config.toml
num_hidden_layers = 9
bias = "none"
learning_rate = 0.00583
schedule = "cos"
batch_tokens = 65536
Each number is 128 + 32 x the weight over the matrix's rms, rounded and kept within 0 to 255. Layers, rows and columns count from 0. Numbers have three digits each.

# layer 3 MLP up, 768x192, rms 0.126, rows 455-526, columns 128-191
131103106114108143099153103050089170136119134129136153123138086148105115229150105161150134113085121105158114079115123175135159166106152119141126081070173144146112130121140136093156125141131143
100069109143141060132115150116164136132146086162169132053150124151105103108155069152126087137126118122103082082133158196136120132132153202109082187095101192124156125080164121078117107162108204
126087126128114138142179192131107115134120104032105110097092081098085147132134171115165121114118099115097080121082167183144131091161149085163163174107154107060155086050128145124103112148118130
092187183147136126145094163079135147133147070132152147112081101120118149147157170120158143111005129168107086174110109107129062113141145147116179084144138184043213162110127097115089106154082138
125122110065098169121134095103114122125158149174170126108120122154126092108141128142142129116123156143138107126120063160071128162093076152113148136179098112153159080155060151109183122127116171
117140175176136158141137125135149081127127142165150151067134141152150158090135158072152129139139123183124129080119134159109115153154164140208115133171159134138137133098204129136158144087141103
167058134109142093099113190124152141127140085171118174109174117119096107082107118100125156120091108177160111150070136175163125147155130147125087121063087054171157114165134163140100107110086144
147113154090164154103151180118131101166107163156072135113096099155111149146069158114131098112056156115188113095145116197158128184155132121149211106150065182144141115145068174172139072213150134
183173191096140120113106158070171115161126106140148142159133077095141150085114151113112140133131119051185130129127134157160141083190126146115122094087122106130135165118158152103154145186178129
121101109127143193110113160100133137141188074123127156123158213097121196162103142115111119128091094121085150118129139099139119136052126133113104089126162164204121176139153140118163194059110116
122134079093119164106121136063107121089099106125113144117127095126029129134137109153165104090123156139146112142103164106146083146142165142109142128148095119117127110108128127125105093114202108
142119160203126135148107112123149134132102091100125126141124107106086114127122100191108134154145172143095155099073164091144103195142174125082148150113165169094082199137149149117108131103085083
106178119120140102128118059101084128093116099091116079112111120131106148138118136116104104101101146125138137142143179112093162138124051156126143090148174101135128134178127153092122090153127119
135130115165138126115094113127168111141195119113162112114119139139152124104143175145123117095117097130120150114075119086093131129150124135129157122188202128091065135098096103195142105140157117
121158129152151197173174156148091132197111158131128104122133091121172070142130164144133107147146115152100142129124128170113157156119136050071092098166166156128101118076149131107164120064116146
177139208148136132142164120083119157116139145123146115085201116123112146128112120158167190161184119152132068182130109099073108117171191111133148151142123125117117129150099145093140206174116157
122112083100093121160107132130129083142151142148118154118118089104109158086120095120087123106159106094162122104152111076140099208180144157123123108176104108121113090139122128165104151119092163
110165155086171141126159148167165160160076181114140093118137180181131143136156079140098117186099114164140156123109186069103110107115154167106155114131143132098120086098150111071102101068114154
097136137159130077148126135097090136127156089151112114123093123138112102106165119151109067145155145128163129148172151118136162074131140111122085120171093121116107104104100179111087152108103151
116138104149169130170155178148125129109098147067164165090104141147156148164087149157142085182176154078164103163115106162119101131103090107076116127101126131081070167122193127116099081154199090
200121068140114109111091165090118106136163133129131097158130109129134157186121145148145133109134098112118086163140100154117065101117141104159168099147120063103101105101108161142115136128111143
172111136161057139078143154114095133125142133189155100110160144121066183086149100155125125145110100157167105109178078066101174127117124145089212193155143086139105153092160104114083150155140184
123113208093101096121112141149126090109165076132152150097167124087137101086150105113096125142160091170133112111130091137195089122102130192151145097166083087117100152123127134143098195129068132
111066135106091169131131130094159160154103094212154115170104119139132138155096119131137150088146138151131069154135155113156103084137151081123133127131132135134130110169134127154200160035104103
211103134098127118099173153155177086080117104172071151154144127147189067104182104167109149149145170170113108097186116117094143160095109163166116119136047100094128120110115131148114117098103093
176146160170088067149108158143073149086074126115115138107182125149120129150119119074122126097080079172132090175088169085167179133140173102096066142155117146111102119087142094178044105096096128
154144122123124098115161133158086146070142085155131123168119132137208087140136093159135109181181169165121080129156050144137126152116153123139109154089085121110153186088122155095162142100182133
128098106191070098089144035132099105154136149111110072086137155127104139144122153104164183126088110192140159143094177119136132139133197129141152073135118113098155130107173089038114091099153155
090120187124111105134074134136106098201153126057134076126115108140123148127135152138109144101079076160162124121140111085115087122128159137125155176168096139198177128098165178138126088094153123
134120194124126148125158104086119144109104119105158123137157113118083200174130134103197090093103203138067147155137150101042091119139143132133106163156111084178141102154169065164150136130144147
164111104103164096175159138172116122139151138178090193182087134190092145112162116115113135084148069189161186127176138102159158118139082133125133163144069085163127147145165139146148106134104173
134106117099084109173156075124126124083072157130105089141109126143163133175162122114158141112131052131147135109158095153161124144145113140076112126133104130143110091109164128136082091120125127
136135163166080191077148115136154161127129116141117134112110078134161132182123154186093125173199119141120124077137094115111135081063151127119143125090095153090137193119138106125156076182094075
152138137170106127096122129143102166048146177062101128121100114168141135162129100164170184161143138155179107102111132134071186144138052166149107117100085141163090124134126062106204147116144119
124132196093136092127109106111157138120182131138116168130116066113105144131155073163183108180115150132130113084145143069116140113115102127092161124108128163065094164120117129098110071138154105
134120110084109121147147125179126103112195093178180138106135134222190116150118123118148145078180124150100095139107119050165166060113121086091131154146153110148114139119113115185145184135077110
172165097186170130168116095110081121170144142073109136126103110144098110109122129132185101152076153104143126141125169088088077140145077116125177098124079155143125155099160110134154124088122147
164162118132127126120115118059058127069142134154091109139122078107151130026182166125161132128125149137093156137089130125191113130085121169119142143096134114159137168173163119152155067186097113
130181061119104107122106132110143135182172126125090097108145155121082098143172127121096136133073148171130191165125133107165089141161160103121083107148052167062130123115132111120137083141140095
139079144101098113186058121088127147126198114120152154085108128151119120133117133100183167146132175130138174113148150125104145126095062146145143114073091095163171124147111158131149160147187154
137099120161145136098196115138111147080146135093110093105090078106118132139117106121142165192095119065148143174055025150139144149096127164099179092092124124086070098110131119105199174140048152
153142081109131148113126103144182170154185062119100117148105105126092080137124132053081117106152114125158099066083120151123098115111126185157130149104096173083224145116119134207148133146093150
111086107082111101200144107112042131069118160164190085100178179101106181096108108104180137204095118137181080114098125125097111134193100153129159130095104040176122184117156170118165151111144145
146124147117134091143153092150128129185195159116112145156149120125109114116033161095121148137164147120164125164168134135145131098186097101177194129098181162146083104159139131125176163111139124
146153162092125126128119220104076161140121063132155097048119146134155106137095106154175189097126080127162133140140119143069197123127084127159104100172126128075085127163109122114156118113116149
121091140090123125082108148172162104119151105121137108148147128103154143075190177073147078133144175117130138060162144142158133115155136088141129147092173062139158096081162098150111143155168090
111082119118123148124136189171084164148148119130105141101127161070086119098144150131126141181105142137139144113166188151107144093128152161137168151176176089152158129175147098111062114137147128
123100129152150157123082151137172090107185109149180153166095178116080131085114080159164172177136089163149084180140118190060183128189118159200144146199098075104162140155100117156171133097059141
196112094127094170120152151111104086177091229103176115098129107125128152128126126155135128108133127077093128176128159122142113127156103154174117125158107149115071102086120033135096132075112082
134086069113089108128140109112100140125119110096089094159146117114126167142113175181150135091112154142111169128101141138152106118153146129125122168225105096164144099148166095094114118129173108
131115084134164147174142128155139138193151138159173140143161110154090134145128147139167179103142090067125143121116074127118102133116101142189126067125099031187133079168068131146093165123105102
132083091141148100093157134106138072077125138152167130185115104100139170201156138136048124135148144170111116111182135131096175154145105116059183105126127145147128098145113133128159121149069190
129142126103134084114131110085122123198129099127183108129110124122108133169151172108101106113187135134107142097142101121165140142145128087108121175103132150117093101156108124128206125154115068
174122101132151146098176115111078153132144128167162094093084076087086114122150127095100143070133121124186143162120192129092068124125123118093086126108122116156111166124095139198076167176120138
137206130123149118061198221187095140144034156106156152093178137090109141140094143119126108129147107104161189103107113175125121192129097118121128173092179139144162089081141146214153111134100063
134138192135127148071084139106078137172106182151090136142136110126135134098120106070138097095143095147104147160114174099144134158145090180137135183152140142092126127219106125137124123124207185
162121132088131149106109096144100157109117150156101174096120152131135116118170133110125104119130126131121167124159105123194122064170141113179076081118116138176100122164104114096166139148089165
107114103130175109105131111097116084098138158165137155099152202165098111156172152178127123150138084127111181151107155096119104111071129182113172120118134110125077114136094167126169106155167091
133160158117165148105128098072136109150135196118111096131148088108080193115078185168116119084135086117144111143115110174134156091105184138149136130138140101158094149125109123095078183105162143
106181066121149133103144196114120158095112149129144145136139160122158128114172123114104171135100142117114111113073159104169114024183113085127112141147144119083160098146115076082123081071148127
111118130090165154079120120123164088159195120139185188144158113116136169122176133150121149073120150129089073151072141129109127136134182106109118186083088074167186088133123184126130153152098079
154130093099168092141211107162139109104107127127142087081142096139143093099181140126131107109151145143125080114108070078160101141170150137165089206118140092115124136173163138143055146095144117
082138107125141116128143066119091152145139072076105156119065118153116174189186120113166131093072096082127147091168113192157138164209117130078098083079136147137094126156190184082090102122115125
100113159138131185142159164121167115151153087083117114139147123113144183182105064111067135132173151097152122111168078048123128152185124121078103139145165132126106094129168164132103117092131070
141132177135189114102097105195119150089146191082107099165148119157101116160102110105098114139127163066166089136132112068086153108119153052130108151169056105148095122113116146122163159122146122
108146095084162212112168136134106125112083106152163118125186093123158168163192169163162129124125151095088159136085113116119106171135186067170096165161086153099165180147226118103104135195108085
104149136077089158117136131087142173068132073173125131139077158115107159156156128121159118168157207078106092156169109139119091152174142076143104145134087102061096162130152061125091098080162125
075076184113108110183115080082125151139133124118073158155137118047174105196110133147157161134141145094083122101133134144147102126134154104158111139181138157138183142163108116109152125153126100
094110180156148144078088159055150154068096138159099148104133153199117113127173120081125061079127141119144057146133167099160084139091116112140132189220146101205101096056129085166141092117032113
119109101130195115101152136103049162123152197133143125160130101149132126095152131118123138162067091143101164151115133123105107091125090094170167137095104064156059143132144140139122159119116158
089149106154159137132126134114130147168054146169116123211168140167150099148169147120101132113113151081160177134125155174109109186140088057129151133136134188135117153152112128133116184113166062
149139198112130086151117127191084172112115097048125116137154133107163121144113151104176122110110129126110180149153209141090142095122150127085140142127170172108150201112109138128183122118144121
# layer 3 MLP down (transposed), 768x192, rms 0.116, rows 455-525, columns 128-191
135134130129113105187136116157146105213151190109141090112116134176117178213114099121114100161099156192124120114156136165182136092121095156152086167169109123089076172119153150076116114121183130
162143152125131147160095160151214096082071151138120093083151036180133138157109071148138115167206164190162070136064186087109127132185160169133161137108116136094142155128131131168060149214159165
104089162127108147126170148182083132182183108080102134191106106144107129194118057106160131176163153081143143158087155086137159100144154115198099104134134147146124141098109111091155086177086097
176163099133117111172160161163120119077175086132110119118124152115184111138140160119158091109147078133130141079120106139103087110169123140097149126146146091154125135158127144093153093146133122
140158117101152072115203144163108123128125093161135111095082105130188111174103106117186200172126184078133162146072108161176193113156162148137104129155141147109099153138116187056114107097137126
201152176094128104151201166111106091113124147176060160145151102129132162121080181099105122161103066088138153132141116178097079097171097124136142134168164180176102123119096107099163137095140159
073055170139096109145147174103144120219077191137171142066190165130118143116110159143122125132103061132114187137172112102062155135145097176122084157082172130143178140167116119137114155230111130
124114192148118137083084115125115136105153097130176112146133110127155129062143142132121113097121169130138113152185155106134128054054124109106066169095143144108142099149138096081148074103099129
149103063094145162139095183150149144084075114123101117144161152129147110114100092143088164126148100147184073123181178132179152194100137140082124082096147129124162106115156114177172162153119154
066105116130149119172125173150130113131160139094120157190173093091161065107202168129100138122075150096087143091114117078094113096067089103138074101166148129110141126108064085153111127102143099
155130129127175078102143049063132102144166162132151122120125162149144184128124126126160154120137160117077134150153073155118136179087091066057126127070132119126163112100133169148183133116118146
085167117056055102157099106133121160121099161129196148140139154174186111190146100193147096126129188091153125106088154123201093083107116086110151104153105174120149161183100171128147138107171053
085106119162107129126146127144136106103110146113174104161183139114135132126111103117139168162133150122085132115133129114120117125048155138140109121141102122124164137133117078168125122148161076
096114098127078194123094120146138150117109124156101096107114118137140098100132101106155162130166112163076142108132085102097143166153102195096161096127097143188082146155088179076132125180114131
138180130123150122173162077170169091079140109136148157129123100100146112113028123138157167065122113195140136077137114153120130157163140162137134099139120070096086147077113139172105205202117110
051100108157042160184080169139101092117122103125120109085094083105120079188113077117092152134139143161059124177171038204107208135154125146151148145133128143122093127107106134122128118133149166
057106120151095150111086191114120152124131148111098086107094166126138122138166116075170137176112172110158138159116068071151145121112080113134141120128048141119165092129154068129176016089118099
055121127102120099155198093101127130121157056172128137062128147076095163132157156180154095173172089079113139132050154094141164153122175129100097114118126090107127149138122174130183154072134155
090094145175095149148119087158189161148129183100096130102132145111123076092147192115123161106095143107139178161144122116114209122068116123140112156118054172133147141147188129119111097119128135
196195177054166156170102139095111129130096160133107129136068116123083148121103104220106148200114130121162149096158138188183064212101133148119105076146132130066070125143091126092151089135086117
118124186162085081135127142093164117126122084130132175114105159140143097155102147154112105126083173066127134096199069102102106080111090085139195072144148122084037095169087130108139108129166107
179147169091169138115098110149122129124111108090121136113175116127116122166068076150143118080096133099137172163132100108148108144135147091180167127091131153073041124191082127163128122148103109
155093144150123101104121134119150104149184107162102156127142109098130139074084156107091079065095151116138047178111125111075116098154116143119111167160162116116079097140168090126071110144138116
112180129144059207045137144128147151119143111187090144126145119132148169099096200156163113164129154091114073156099144171147070129091149136195077170099119111183100115174150072132199125187114080
095146091155112164164159096165084115167186145153140124158100150073089214101115177075111132152101041102154111127144093123124126137179106155165182084100110157145147139095177112132149057152119151
122129102136182155161181141144111135157102143172119153123136097129166142032123103142147100129149138119112158151149138108187076090104143147125171129090098178090117175166081088098208169163159146
111119133136072154148107150116145104111175145152113105127157123130164156135175094115089095116106128117124078133189144154153091123149130124092130147108115145111105161187109100140094136143226104
159115057096055138149189088127118130154107169129154071168173072171112130141126152145144166136129101122120174086101160119119157136192096155107104107165111097072129068087136134080133059164128162
134150148146136127171174146094160189172192155101094162133159125084046112088094154170155164170155132151083111119115145134179148122106116177101107132146087127092083083165087137112117138124140086
136107115091098107159139112105075099063173138149136131156157090136204059104149129099137128163129149086134095153134077138088171127170114127112133124130109145112113156157106113104184088116093150
164130125091127150123124122147092136130121119108193083108171122204120131122101147116139112074152180111118071086123127118133085176142141142116068105129125136101129095084133101176114102156105123
095187153195161148125154187122123199124128117090061108123175175189124156113151134132150137124139103113151115110105177151109133131146129177109174156167116166150132173079155096168138143101157127
149133154103095119163171096072139159097140157135117106150147147150120117085161164157147146083140166098141134093037139076092080148131109144106137053100144112135186119111130157113201170099124099
120103158161128136107114129119132095144098160164144081076126171124104071138155086048047163161129167124140145142151146095155171137115134138154166124089117159084161111103126097083158151066126137
170127207149152151146139097172128168169132172123136123096139071125118160080106145153140139138098173107137111134097077089047100059156147131119090121040085217139065084121124215109102055134187158
158154136183084067101120159131104159125134171179117099085124047130105120105137171076114165144105067176126144108086090141172098134187110162121161128122099122104127092150170186146087138134185135
137164173129135116173065100157102096086131194152157115192150161127102128129102088087144145142176110184122155108135125078140131127143107072149131116177090134113108171153120116074149100168129107
102179157179088097159165135152123157177089188117111126113152145083103112074143099135173092085098120156102159138144149134148076155142110149175103127157160106114182152131113173152073156137135069
124163133195142164108062135126205138121165160103124063124193150118113136134106085108107098173120089074117160166081102058103118110146100096169195115129150120088138206054155140153071133162118161
146096107137114165197117124131096117121175066129121145146127131074115100146128176095119132103133118168126108177129113119108119101079106130104087126047143096163079164099131138119124098196141135
079069172204118140071097149127074082158097116078189177100076121112098118062127144149113101126070118104105143137152110158127117126099183147138066161110097127111116119173120168086142113156129108
145131102143145142141148122155195117100202108153078122071097153120141134129123106141195133087087181123138139134084182219219167064168149100126132120097057089155179104086143221145108192106103071
101075111104177151103118195127180127102159080089088052068103173158121142183136118110120126089131136091043090105074165124100091121088079147088120119115141122099164161166113108118157093094070117
094141132086172144102154172128082139131114128087149118106154123145130189125179128141130154108125138076109140108164126102168122194156156096134110092149131108097146135084161098123092130068139138
155116089114085053135181071107131168124129078080085149109161135149117090132115181119125132127143080155104054090152066130133145084128091096120138064085105107164130155144152135157157095161096076
119088097105160113172130146141170184122144207094154137162168118129083116163117099065084197071115121165125111143128121147118174062096122126155117099117112126091167134084134131106164065156128099
138078087099063143112070096125083138166106131106168129198105080050116122133094112058124171119171207107071083181143120165134137133070145152131189139118133146073156126108087104147169144178197127
124061165098116122141123148174114096146073124150158062120103130108059127141115165121159133128096148129143082161081145074085143130166142164164166118167113150142148070144113089126130158112143138
089125113077140117093120090108156099153121098122104081127101159131112102108188124148096111035102131115119129085140099084111168115133124131049122138153148099125139178093140081191171110167126115
145074092142151135110085110059157159075160182154115100140163138163095163124121084193100072121135158122124106123054166096107116204212116126098159087202139146107206134120118110113138126174093112
112118132126064144104129172124104151076128142130123106130125121119106158086061117109166096151122166161144107167189177105124150133127179121131161153113122101177134171101070146165170105145150100
121172118153087154216123201098157090167107109244135167162119166118119076098100188109086159151083096134149105099144172121079202147154124085087098165149074135149128176164139088174092125172131168
100118128164099102153143143152099138105154128102079146095084134114098146068062124076108146070092101136099114198139112113068170030104136101119157135115142096087107106140123141112127117097122093
142124081124137114113166118086082090168099122156123116118098170094109203107122156093138179160165240154156168148101109140077124163133101188098182124129083179132100168111093164122116088126132142
134162153175152162159155141122172104089082182191246104128138110157085077108129119133094156071127122164123131143108128060155063144086207184092119131125128146165141111128050124166144100167232098
087092160047086124157160135096149121086078160132201153060111116129115180150094140151108181154117125150133031177133128143081109096135153141133135085046137141180060094120144182130093098114126151
141116137066068114129116095121170139153234141076150029158072122128113098112078128112091121157170071131078142161151120097099146174106131112093110097107154146122108049122085107155115152148112106
129105113221133158118132118157091093127134117121113138065190066161089104197141132144104139140165167143188072096155095160168186181092125137146186158170099112115155188195134099108112160081166135
114123083150072098126136151148158124195140103089150113164147117100135168154148133098088153133082158107134116158147127131107158109132095113141122175139111061104111117123149169137127141137116125
159132101129139130133183130170114124169180114119176141116157107119145146151113062115087122076136091141111142175164124072115111165180179137059047149109134136113187115179138107136113088143179076
097076177185135185132122100183159123132145099155170074093147104125078155120180100173165179151114114193132104109096168126123112159107113130169180080114125113105104160186148142152086182118186170
159115078118145140103110134127142110183193128034129168121118100128175135136130131200165108111102096125130137156145133044140133075110096104146069178091165117099189205083179092111136176123104121
070132120127133156149112097095183178144076163139189109112142111068136092125118108128108171129122140116151093155106068133153139160116137127151145172128140128093131095113135039161181158140142145
128119112108115114166109110141120120149138145124160123096116111145124123160131148086107092140142121124125107127148100071157178204113184138135094154139074089108115102099184068144100194129154178
077152161092136135126085182106105129112135157109129134096131092118138092161169104148061124156115146123147166094173167085139070122109092140172148150183159120105152054120110106131082128178118054
115096146106135163138078086108118126116162051158115191140070148124115121141107201158108186068142113124094063167100075126057077122095114113178127150102104087094134114138089126119144179139126140
132120157164118118121084118136126133129111106086183196146199153142173132163153054115141093150139109184131150147071167118089114186166163129129066190184108160148142128143194157149144121102132155
113096104167168078077109150132131210105076122118106136175084139099186064139116107186096119156142144133165100122183106132149101116074100084126164154161143101090135132089172140148112099094156177
101114155222124169105082160129186102073093139137151128137140136087111088142140095157107116086090155098152155154117081024209117096145125100131093139125139119061146135114131132068125066145139118
151151020154168163112095071160103104174091146150123141162126114147180115056109108080104151122162134140140108113098103186197115062149160123109100151118127123076091109092088140121177163159127119
183089098174120147186197123103141132101138101151163167205161133149126117078125110162121085085101181143140133110141120118069104131134172117172186119152066156141186110110146114061155120115109142
# layer 3 MLP gate, 768x192, rms 0.128, rows 456-526, columns 128-191
095175249102107146116173159149135144118145135103126123134135081149105156142099156118140091185111128101137183159176116139160158154131119142119143152066092084150121166169096133183142141107124103
118104096172118076162141160165161125180141090130155168056153126117113112122123153187129191168131128082136106161096175121103115089150095111127161163099139113069123104082144152080081158190096082
146128112032126188135165085175093159116141198123118164122098146130144101110138140104117146172190092065108135145131096158092098133148124112071166169116167124134136152114100154128131142097140177
148076084088134110135120113106138096111086050110134099068105108125136149119080161132108122142143137172108179127099069124110124149085080155134149156128126115122149078110076098110164134136124174
096104170147157102188167111170116118089125072170133128120148152135125125169130099115106112131169182159084113100106112089120099097155156142159156132149149106126194113105150143066186129103077113
060111113105128109097086196158147150172099143169115121183115116105143136067154182156088093133127172147150196166179170188098100134130157188086146135127112151150122158183155137139096172115112046
120130107129141199122147152146132176182049171128167070160060169146080102145173107082081139118134130096165096064154072058126092097121150126118093159085129134164168178098164052131116144082075120
143170145122133131175144148146163171097125176116164146134147112138067124083164186115130088182100127122119140146109118117083143117147115160140103111081094107212136095093104087127164182147148140
106101140065126095116091076178140120123127148084122113124120133141116112082163116121160083149134162102094114114139108152089112082197121137172116110079104120097138126102139125147087138177133108
063167117136138173120139132063169126070130163135193075128071142106080165155117101111138103114127130074111118073136117121070056093088144122071119114058159148116107131127200171153129126181139102
083179087096149163097127136199123166127125094130170087104144138153170149107126172126141149095150160144121090108173100151130155124149115142140079114156125051123116157097083125169116155077139108
126180134162157066086105106103122162146074079131112176135153123083106109122100115119156131065153092133167139162141125077095131140160072143173145153112103130098138192140147122132152145122171164
096135107179158148113101128163128154145127094133124179059096158127088084166123088094140117111148142145139142176095117152159167125136162146116159120165085156111142128184101105072201166124112114
113092075120085145131146136111050077071114152190110157159112137156157139166146135121033134135106110145095115099143091128120106083099207124081135114127138149134151099153122128137128154105101129
133108100101132229129126178114122156107110135141162178056151102110156122149125102125152173148095151111118154097128097128106138073063119123156133051086091108129044099160088068045125139091094094
119082128176169109094129065174125094126151122158135084188110136180134116190163098141143146111046173179146141164088194093133107131073084063157099179122146127146085117121122090114179052130147132
153109137138122095115151086187148097161174126105161118131141105079090144097135064101166163137169142131167174135134141091108106170136112141073208184176118180106139105128150149138168140089151147
157125158102126159121140123142151141124136082069158138111153060159167124158123127125147135109142129117160149134116069113092100145193089135136136130116150120114155146176126118113142120138139122
141148091152161153123126104100130133114111120070131192113138101119131141122148059106110161127127114085154188149084147130163141128145147076143172124079154081153107162133126186149118110147124192
164105108122133149132116157033090169110111127169122134145131165154145178094147155103119093126155187148079156145051092079125072118068112149145097097111110100115134169184141126072080088154131116
040096063130150139095097134097129135108089138095143156081148146138115116103167177085108085107168144130129177108045134093140087162157163181067108116150123144191170156125110157144140143129136100
151106124163094078161131163147091112091139105172099096162112106122135137169067160087162088094095163144123140088144116061140114126151098109117136183186207128152124131123133160101184146166148149
171168147153127109138111147138130100128116136100101096140138206125148141127169116126108129159137062164191136074147107118153124159098129169167123072103175045170127092100126136081175140117093131
123145143106119123123101144102155120125117092130083118106162109126153171211120121139082183149115167151139138128110103102148194115061132130184154145050094099157160211166167126122090161143119129
124126124144147119150164137116146111073067176173165144112167110139156083131120167068151125157099117114098099130159100106145180150141128097087129081148136131188122164133183127050071099143110109
116157159126203094074129073158222115159138164147082096094122127137115134152093165174120153132098183173145110195151132172157116157160104125167180121125205089166125110149174122161104109103100135
122192159201134205091113181137191113106073152072127153140093119124090221120136171102104193146104135132095186128146199058143146163218137060132070086045142120114153067167112095094132156133076158
074117159126157204133134172132087135116072163104087153087079078117138091110098116178160109155189126158105196117120142119093082099135170190171121076154125044080121102149141100103190104058129077
097113167132145097123080070132125165164111093117138133122072118143105108143129175142139088119138157105112183137133122135122182208111097086151146118173140184095071151096178106124112117113156139
155119168121171103138149148163138152131093156183171146139194115137169113119141176099120103182175166163153095117141114117145150142149191159139083108127047196116148131067121149149161137135101173
137170168168156153153128112146163113138155179119109132133174096123163123128128120095146129195111119138138184168150150116128129080129130123115139103139116192113082129094058094126179088135130144
077099125150166125174108132118112116157166103095165161136067154177173112165159162087098130096179100131117149132145162089119104110149118139072117129130109066146096107112133161131131142147086147
139127125069099135158053117158126123164133118176171120107140115092080113068097098129120112100123175135111081142092185097178139072123139095128127112154123126126126086106135192133143127130171121
072058136100179128073133135166131141157123090040115113141128137060110163169090159071152118148152189117170091099092062113089155089117123146075107140190106144142081131115134080153094127122128139
062096122151127099135136147113126153133230131101175082143126122104105138114157084085118140081086143102147134173127142117114141175126094068106164088116116142097146069173128122163172138091151089
124127098086072100103156145158152145093158098119099212105109138085144117159094120091085093105174130108110161145174113091144191062175096130129117153126120111134129086162104102098088136142149176
156096118132112149088093159047063097053105090153126098160196118066137176063130165124153139121112142136154105117156181163104149105163180128155115153106105105109093165128069097138137093117101131
105127117102062081117157106129121089174106179150091153187054118087082126108202132168131145119113146160135135130116199185097174121117130158110078057085114155106124136056142083152111094068071129
163109151172123133193126098158106128143103101143135122149167189130100093129122177119109138170187087146139086160102030116150093143098157144119147103100118193150070129115128114090157078181105120
071191135151074163074101120180138138136152165174161142097086189127148063084093144145148142136200188195135128122155148116184123082148089138111154094077142180198098152142088132112104124155138076
143101187196074089109159141112119114149104077112108111153150063122124133107106089092140170125127109086126104108100110148158108145148094158096173149034102168086131142081102155174109168157125174
150080173105098172103143119088157122172118169078089150092136137154119156037115059080162108152180133167116178155147149147121075087140092134147129116107101105132145172117120147110114168165182144
134113106133112090115156119210110114104131113097179149152080143106164112143076111139119127071181142160067146173123172177168157122177075151079089155122092081139144137164105088076128078155088127
149138119144128150122134191110135109165087105123173126110152112155078087156140110137111110166073097154140166054155108122085130143124107091102131145127137191140165119141123142140157101106160126
158102131124090079101140185148086109150157059116156136112173112103137158115108143132150156077161174072203125108149054123078155115049074123110122116116117164105122114071151078156114162096153146
098163141077151168084184124163167084125165167141141159185128087165129137118150074159159160126090140104130136117116115087140163157113087117118121137097105149139157139172138125188156105120140114
139141110125178108116107137102171128121073107129074096111142149131186176166106155122174155141102150159152118159162103084105136150136138133185107130057156116058125104133088069153099116035111152
115145115056131170177129156119138083182115173051179141151108097154133073133147114165117132079156134114136181140048059175184118164081097097126155116093124093106153085152103138175167118161082154
150120126110115173116150120131147147125157148085173136116183067143168123131074136168104166173180100154117128180113124126171130112142122187134163102142106109122161134107090101068146123144159133
145115172149059095160092112120113154068135081113173093156150101102132118148102163086133088159134135094153117154080044175129129138102107135156084150110134144107106140100109121113131113154137146
163159137135125187057085155205165197079133126093146070132144173143131203152099109174162120132162102048155106200134092200118167075094119089175102121105115159145168175096118113150125111122121107
202177068115110148053127084104123206216092136113085119155126135156123154116120125083118133146134132170134113166176091185121180100171106149116091122080024186145109100112172097117135107162122071
110124156187148114146141151141158109148161106144081126121157130172097118101091080143147169128151128173113064121136150134110091077092089143144083147168101158093082138184142209063123154117146112
136157078173129134127085172143204156095107133092163085198153124156103073166153137075117134130150165163095133128079136130159113111138132173115156120142172135136125159082112178198132112131131146
126115071115091188152109151124124145141189098149150104125147132124111108073146078119131168126105118128143142076133079123104165185123145123145139082152112087129122114104080107168097151125098084
126169151117133102132159148146149126173112104066089119130106106104203120131153146136177135149130142168082090158136134108154163082137124145157097122129166084086080104167128108117153108159076097
126097144185097145136126153179106112172103114117116162121091102180201156132086111119138175112130107153100163156181119072137106147168165127146119096102110143130149175088091124071104140137077112
133134113112111144150124077138142091179086089138123170175136134134196100142188111082175103121137135092154175060082123136092150087150149111130134079069184115085094115114140109113152139117101109
110186184062199137164104121096146088178097159127101132102172123163124153077079118155190106080120115098112134175180128148171112117143152186152102097062183124133149117126176132115124152149098137
131153129060136162110077113099196163077123078136108065139116086138102082144120145063075131090152101144112129144106098124129162096148110163144125220090082139027115102097107106164119146062164134
114191111142091154092072142112098115128112122156123155163172117105134117086054116135095114125165105103150152120115122135079111127080150121021154087127145122073138154131111145160222085119106146
193047107121091117142073145174078161155101072098134143091095117148157107120117114129124156164125159145056146186171115155132130098167151142147149102151115095113174127115161098172075137143195111
106151146154076167129192067149116120077154135166149092109186109098145075062131086141098112156090108194133127155114186167139145176057103096097121080133107089124154178079067148166085117132157108
109099149132151116112111143176144134143128156116124110110093106203113112160098121208117148123108106116170078077155113165152113109130108112106160125081196103102103133131171073154124067141114134
130130152138113118151092067149158102120085123115118106139079117105095130133119125126157147106113147113139146095163137125154174140154100131169126139074117096138088083113055172100104086088146158
133079108125140174126093138165141094135137154152121131136162083118081114092129133195143113127145142125170160046159135114130124168122121148126115069124120149095081060113154127184104150104115076
167121106144149114100186133154133101126161189107089126125132111112175135092110089164087089167117084163117136189153111109119067111149142150176127103140121168137108096103085120096173148156135153
161173144144107092144191117164161163133116138132144175114145078145136169145110127141148152176103217219104122067155086151119137068102136186180159171086135113097203050226101059150173164232137167
106174140036054114183132153155129129144117104117125137150117168154123129051158130072122106086107145139138101142092150162131099144148159130114108077094127176096154164121067086127159124179083115
102112161123117103104094114112138126086134111123138162116157129062107119145072129109146124151079102114155132097173119116164103123138192164106134174121146089108061146117120170121128128149090143
082129178088093036175059112171101152149084118095135131158101127106142071123154127128098172165122161128127114098141164103135111109179086127124102144184127162138090168158146123151145167112111072